Part of a small language model's weights.
Architecture: rotary positions, no biases in attention or MLP, tied embeddings.
Each number is 128 + 24 x the weight over the matrix's rms, rounded and kept within 0 to 255. Layers, rows and columns count from 0. Numbers have three digits each.

# k: layer 10 attention key, 256x256, rms 0.0359, rows 27-51, columns 0-127
# q: layer 10 attention query, 256x256, rms 0.0358, rows 28-51, columns 0-127
k27:092131137112143083118134174142183114210140140123101161077072136096120116104153131142200148111131124121129138120104094084169097072124150107153151131138106143113115127121150173119109104149092136151091119135085127126127165150139184092085095122140130144129121141168098098149093105141130125138146201150116092119145142132139155117151103136126119150075136074164139187092130120129103131109104
q28:144128162113168086141158128117166120116150131149091130100139121139111125102108128109103145138165106102161157157124123127139138135134120149114125130154100137133119121162134141125093114175152125159108102111122086118104128144105138160135145123150109140153117153112097116138154123126136106097149120079164155181126106171164115159099127102069089174166112140138124157162114074150140116123139
k28:154115157125148133178146134141155141125131156154132106159120111103107145124158131133169150092130163126145152076118124156130112124100126125141143114176119113161109132168165148148130177123144096124124114143106110091176119064105146087146124123132113148138124152136061126151131096184136107174123156136165149108133106186142180134118116098091134107131096081157150167145088174151117072143098
q29:113140153157143111083124172114095141135137101150173092151101093137119126146134101105140134123161163146115128134151132169126113142128137123133130105111118176059146091145156164123162046126128119144143136158111126124136142128146086142126120150134106129124127170128157169155140171112174164106136153163104145148113144185081106131142118139114162117130130127152172105054157142114153110135128
k29:090126118159144122114102151092130110136145130121134150126096121173144115124156111107158112130145142119149138152124161076120180126083144125126121134135145159142184086090136116091142111119106113142165126130144150141136163122104131146128120121133104145120139093137113135134149126084129116077143090137124097186158123123141113096124109128070126160090158125139157131142159115090102160090125
q30:158128134129154126140098122096157103119113145101083095139148118112126173148154116126121138089134142157154144126105115173129090107121154101151142150163108166167150107116177147150108138166124088120104123121166156142136114144118110175139147146150121112169101122134138075130194139173148084117118131145129107145119100118163138065151147100140104115133111151148103137107147111123080124121090
k30:115091140096127122099094154140125121088174121092156143139127113096103098161097110150132125105111125145135128092150110114129093140114148160134105091110130172139154148146170089107081091120103117146118121117160131121097145111109129102096154142114129144159076109142171121128113155151156114136131158141164163122122125148087163097171140123144088097088087101144137150130138151128116083131094
q31:099129115122144122126116161098106122157164152143097098105103073148162129144130110181120164142117143152113120164119127096102101122142088148126100173115116131150121119124091114142072111119130135087112105089131121158100141140136137085113121103088088143140108157145083148146171114151084108132175151103134126154155134091107126129132095102128091132145123144130083137148126100070112113156134
k31:137176106146150115168096109129143131142115152143096145171136088152089124123097174107106165119136118150144160164130097118114077145149106130130141154105093129144166108140099077173077143138151127088169169137109118154154127128118156139116110138159158122153105114150134120153156125111119134182123126141150126113158102118146149120109111106112092145152153127132105124165129163133171126154153
q32:131152154160118124131098179115163127092145097178100144105122131124125155154144138063125162125149131150134130141083178146153110149105114112084119122144133103140114098129154083151093142133143126112146145156103154157115144153135133130122126134117142129101110124142143173139204123059175154125136134145125159129111120101124142114130119109112096140159119153124153171095126095071128139091163
k32:109119127121146091134136171097156115111127123177075166145139119093178131147129156129090129135134146126162161121149145085164158126132130136123091127162151130103101127122155107107138108143116128142114098125072151082119176098130114148113127087110114137127138101155124154176172108107139116116109135136070100117120081156100121146119104083130138103166085123162166156116136099113121153101185
q33:134105140112139129114154142139090100127114118110121109121109154110097133097108088129093161155126121150172132096131146172123141132137108128113151140139152130133113120090144085119134159099130106150143087127135124136079065154127096116114113149122114118122122130137094111161115124105080134180118132106145111144126162079129146149105116142134125147118153108160133113114188139110143134128104
k33:128121121111154131142153067120163162142106129111131097124097094109097130129117188134096115101116107168149105131141149120087122075137130097151181130101095131104132123138156121123124151157113127113122084138187101115114112102142107107140097108112133128155075107156109125101085122148086071115103121141125133124113183113147134200088132135130113121146126129140144067128134106135142106145138
q34:124117146163171092124111131128164144092144118122104103097116123158127159142114144113129136140111105096150116134109090123142136131128128098133123148100135154133112111150147128097178162138179119079167143106113151119126143124111085111134174135151147154139152118153134112177136109138032157110118154105116103166138115123167179107101112147107156104128108134110152082097130114115120127093147
k34:159082149163121080120086129145116175099146122149169076132148144164124143121160105147116137104171113136114108117129109120134141092118137109161103141111133116149109154123145140121104123136163146107188151105124169140148160126150117117108112118131138177101124139160089109168138127160071088127130138120102145092101146136140193140149116134155116078165093119142082082090148108070150113124082
q35:149154116149178109122136107132098126149110156062101099130134185107169125125077128124109124145103124141136183146134114123146143095143108114144103118132144110155088138158109122164133153175156135147116115139152140083124166102093132096139109146109114144088130141097066114170124116128150148152117133139198150145128101104076135111127162136188084155135125127125137154131058106135104154116156
k35:156125168145163117105159128114105081106126101125112106111108165139114125092112097125133132108098121124110180127172139094116155029131130108164112126135137112121139150159151101143111163138137124131114106129152162123153148097123124117120131154128109130130105177158099095131094159141118111132129098134136128163114129125145142107104118123109124118157131111155093127138119116133110162093172
q36:124161128132135123109143129149126156093140163184077136145116137161111131104071137081127120137125122099157116126141091105112144163100112118140100136083104070095112120108108126144101069062154075128124137150070134160122112139132156150080136104164120162111100122115113147132142133142129172112115165149135126113141141127135124142153128178146124110120140187141064129118108139093156144154131
k36:150159095202094125159157099142153133110129113134130132094114134183114141086101124095182067123113083095124117115140124108122150138110119130149141108129137103122130137157110112139136110080115069145138119126081099146136146067120143150122150088165156144137150099093111130177147140114107128121114133126168092122161108133132136119114121132141102113132139181153085164104124132091192134155121
q37:111106119071158177114180145125088111140095118166176171157103165123097126123145090122123139118153109140107155147161163083135095171171127132087092130131115139053147137107085138123156124088139092149156150146087106122145145126093177144149113168106118121126114122129104107107119119181136080100100131149140125105130171149153155142115117165154107143126089107137137140135123110147106146145118
k37:131127143127158167125128116120152128097124132159142156161150133125136119145080128147134156122140097130136138125135135103144116163122094113119134147137166124130112118134087149143151118117148132132144126099127138123116156141081170139137146143098134127122127110141137133117096142164127140082131118082137117098100149133184141123090166144111095160120066135069126132143129148149118169194115
q38:077183104145171140107155128110125140147090102099123124137124055132112141140114119124156126136070150158102106142152159118120126158116132109164116132117113134124115144146112146149136121154122121159160130165109127099084162147115131102118126161148082100100095197131079142104106116113149105141156126156151127131096123134139122174131152145121134166125104125123127167145141118133123135137165
k38:059124136087154143132140109107080098142098095107135122104120106114134102126170124103166156164106171117115104131115114101128133181128129109184103110126155121126076106148143155117110147128150136174154151127107107144120129144127113186094140147179111134152137135121122117108157101114123119150111122126153084156104120111082152168115133133106134151145085128148094122169099116117122121136119
q39:129116135108117142112078149162192102148120133149115124149131127148155154139121117100152152157111116134157176131115089122165076130090096122131140123148090133176182124108147136109114128147124144133128211102110095082157115147126120141126142091120128150134163135131147148133126078107161107114116133144159093116107114126108090107136128114115107157145130119125138167147152106119109114085071
k39:085142152135137133142098153175133070140118166204165179092096088118141103126141063141159162181126169090121170107121124144145042176107097123154120083138112151127166143139146179125149084095125156171106124116077056176153159115152110101115109149086089100117140142129144128124131055065176126092140158121146156142136089082129106122125131103137172135145104084111142132170171156084118191050118
q40:146116154136085136123107104150144132119100105121121120142103121135124110145129111125168114114134078134131136131101145113106140179108112117069114139125149137126119105147125100132107104095105092131151135174097141103138106083132162087158159150134083096101153131131146126110107169115166148129099101116103149123082103139163143068126151142132094139140119162136131090085175131086095110118182
k40:146087133121096160120139095160126161130112128103125095107123123139127149126143110141146126112114137180114147131158129086160126122125124131135101122123136166142168124145105138127106140108090075140166104137086126153109153100156150106116111132118118148091133088147101112167095164138147087132119109134107099096131098108134182109105155117140127139149102118174122129070145110142154134150119
q41:141134161124184068148146122086111125101110122142106104116135155121122158114101124130109151146133139070145098097179114154128134132104094134118099099111112102130120124138120108120111093145136117138117140163131120126112116135129095102129165130154116116103115137110127135125149148107120118114120146168108106128125112170128152105144161115164136122104133125147089112160102138128131113104072
k41:148130145131150082145160146097134138081134111115120124148161121113117122095128125087151144163154144123184102112137124101140130133126130111124114137104111091114127146126136144120101103123105122121162132155151125142119158147160153130144162118163126103119104132126137112113143137137118121054142141142087116127152100157138173114114131174152118143087130153123084126152108100152101140122130
q42:104136146117148168109159124124135144116139139092115149124160118134131165107149106097139158148111133089133135097145115131101104131161114128166168105144164092131125123159123113135129130098140168104126160112129104137143124127162124127133131108093120175126150131113132152092119106091118110163097135119101169124117133105143132126118140130107119127132124092142117152131163096160136125127166
k42:120091142135137125141127128172157139103162117102144136133160163142122175113158117127117155138140142113130117079126128159102108137172116133163139088173090097137104124134112143133126165120115144132110145144175121155110093131179116143134135098084155147126147134108118140124125150124127124178108145063120144126096154092175142179085150113135128093145116112174094176155176107077097113106144
q43:147172156063114132180143125152144152138158139147094149127134157128177161110113149156091115120133123133070147141117116145114152133168125095096129159095117121114140103149128153134102091147125110132123085126120164167145149099106127059137105100161137114112131105168121163101115111136150117167116090142144192126095116104122109118132132109110115166133139127136136099146156149138126150142100
k43:152147158090114165136131147096117144157141135140115163114127131101156114168114142141152127132108139108081131152076154116128171150091150100112124147108119110109182106177148150159132127127138134162139076146096151157173147093094156149119104080166143126119125088138118137126141157152150159133115102114160160138118117149137106153139161185117102160077129145134128110162167130111099146138085
q44:124138108107125145139124115161135101160135167159122143156116125116128137124125158160123108131125121130173156176122123181144139096156132119116111112147125090139090110092155134118122172144160122105107144121148143086120167134139153138105122112119164139125117090115128100148165140142135107115131120130114142119110110085165114157097110087148138129150152100116141131094098177099144138109140
k44:182164120099157168155123124165160109120103130166089138131132145132124120129115134142079141136146098102136142134143155125097121110160100090143164093149104127119109086099156143141099165154129130104111151088112146136130098121157149132117153088142153154107156075107099105129140131097123117128176137129099170134092112105133109169087091111175175110166129103112115109124100171126119146112152
q45:097143121180156086129075129179127131109132135117152130133165128146088171122126100081128137134142177120092103151144100146111153118123104117188128121126113138092146102133139143117115145135142156127106139155152092097120121109105124098148128140108133112074119148104142169094140125166097132135115149148107136138147102129112113175116130134142137131146153112123152146104117176126136103106140
k45:101154154133127108136094153157139112116120109126144101138147141140075140144126104138123133160126154138074118123152116124098171140117095146194158083100108149119135096129170142104108140135143141105110117161161095113122127137165129082086164128109125121132131142126104138080132110117123130128142142129102143098117098092150114150116123137114129119154149137116091175171141166104099111107184
q46:133159088127159090137094151131121119087096137167125134140136108171131143122090118115124141135173113113117173121099130145121144115159129149114148102190140135146137109151074114144157115143151162120100072155170097132059128089107123116127134110117100136114105145122113126081129135158087146085115118101102139147122135100094138115144112131102114098131104134099140102146093100144086106140139
k46:143132080130125109142102144166161086109133152122137157122120111139104141124164122119130134145162145147093116144120133151139151117116119129108122110162131137153134117117111106131127077096119148141119099124169116145074100131104168098054102132127109136117096124147111131113114124116149160117140140124133129157107140099079132130158091133102135068143112126127117102137064130143064129156151
q47:121121164109110112107096106098125117104113115146141127146123087134147138130126124138106149120140104117104141154158143074188119154119118128115124117126124106132148135139138128118120153101120147152143129124094119099133126136092151147141151155107118134176069093137142100155165125156115152137106085108094094112134099123107148093119158122086093064124142125133085135139140117129157124092110
k47:105134106101139066120119185116082113098149151171169153111131124159120182108114094159107122123130121140093137112109140131179129127163133133139106154109131088142131140123120089104109130129099142133122167108090145081097160137093122143092125140118152158174096151119109126162102088133103151129121146131110125106125119093102174121134142150140093089134143097120105136121146126130141125145143
q48:143110134173147135136110150120133124105118140109147114125119123097117088110121110173156163122103086135184120127121134151121116068130134121127106143118102132145164148148106125159124119191120100137122130111117165148123134142133139098066134110100106128119121134148131096093114104152176149142158114129112144162171116105163134152095094131130103123122095149117147156113144129124143132117133
k48:155112142137131135152144099128132157127116143088099106108145147124120122101133130172129179125132163158152133106105138167112093109169131093143134137136093129116168137112108119135159123141130108079111120143117152081172083107147126127088153132095140119123159122143149136104116113111122104136121132173122129145148106125106133133100085127158145108124079130144139162117157124143109144140123
q49:131108131115107114108103129127123117100157113133157114121145102120135144137160154140143114116119160118133132060144170109106140153103110073135148129099120138107173138130167137143148142086165133111098161131088134135120132111136110160120121075146117112141129134104118124109112114096134128101152146115110106192147146139076151147153158123127140134101127143125116168144118111110149075129101
k49:124109135122138114149153108121123135079116106113173136136121119115117132141151175122125117106147163122145115104122141131154132108090114120121123155125166133145158133067113158152136127126143123146139105112120110181137144104105113151142103099154088115142122151124159152135138129119146129129166142089141104141121102135078153137165147137119130116136124189128099106103117123079180159132119
q50:189122089154099131127142119142127144116119144138178150143118136156168112108125119119135106119137143087119113113146136114147134092098115140130117107163153149115122093148087098150105114130125112089162185148143124105115149131121128165170143131114131171099136127113116120142136133104114127116186152127098182139098142129160103126120138127107143112129101154109109088099132106112148114102131
k50:146115142157110113120134140151128111146101166121148114131127111106181116144161150174128111138120119107108104134131163123146123109152121117130136086169137129130137126123103137115102143111096148122118134145137102124115113133105104171177147105098094123113133121125086115130133143112143130094163103126079147186142158156093095125130123092149139155112120161114104110126166155149143148120091
q51:162146115119127103104132160089145162154102159133156133123136094146153086112135128137111159119106152149111154126107120147123141139130123123099106116114136135160178155135137144113183104190148137118120126087125156115118138107077137115138105123132147102128127159103142143125107133158108191106126127158126097121116153130103145125129136132141140162128143133135139121094131133108123123127103
k51:123148122140156093146107127063091134101142177159150106126084100121174100104124137117150145091120121141121177105109134164123183151123132115117106147096169136163155129096145117089154115206161122133089136128152171150150096139101144109141174147113134110132135146112152105128136118161121172096133132142103126114118125091133114144146139146099103145142140099134110172102145172106107117154143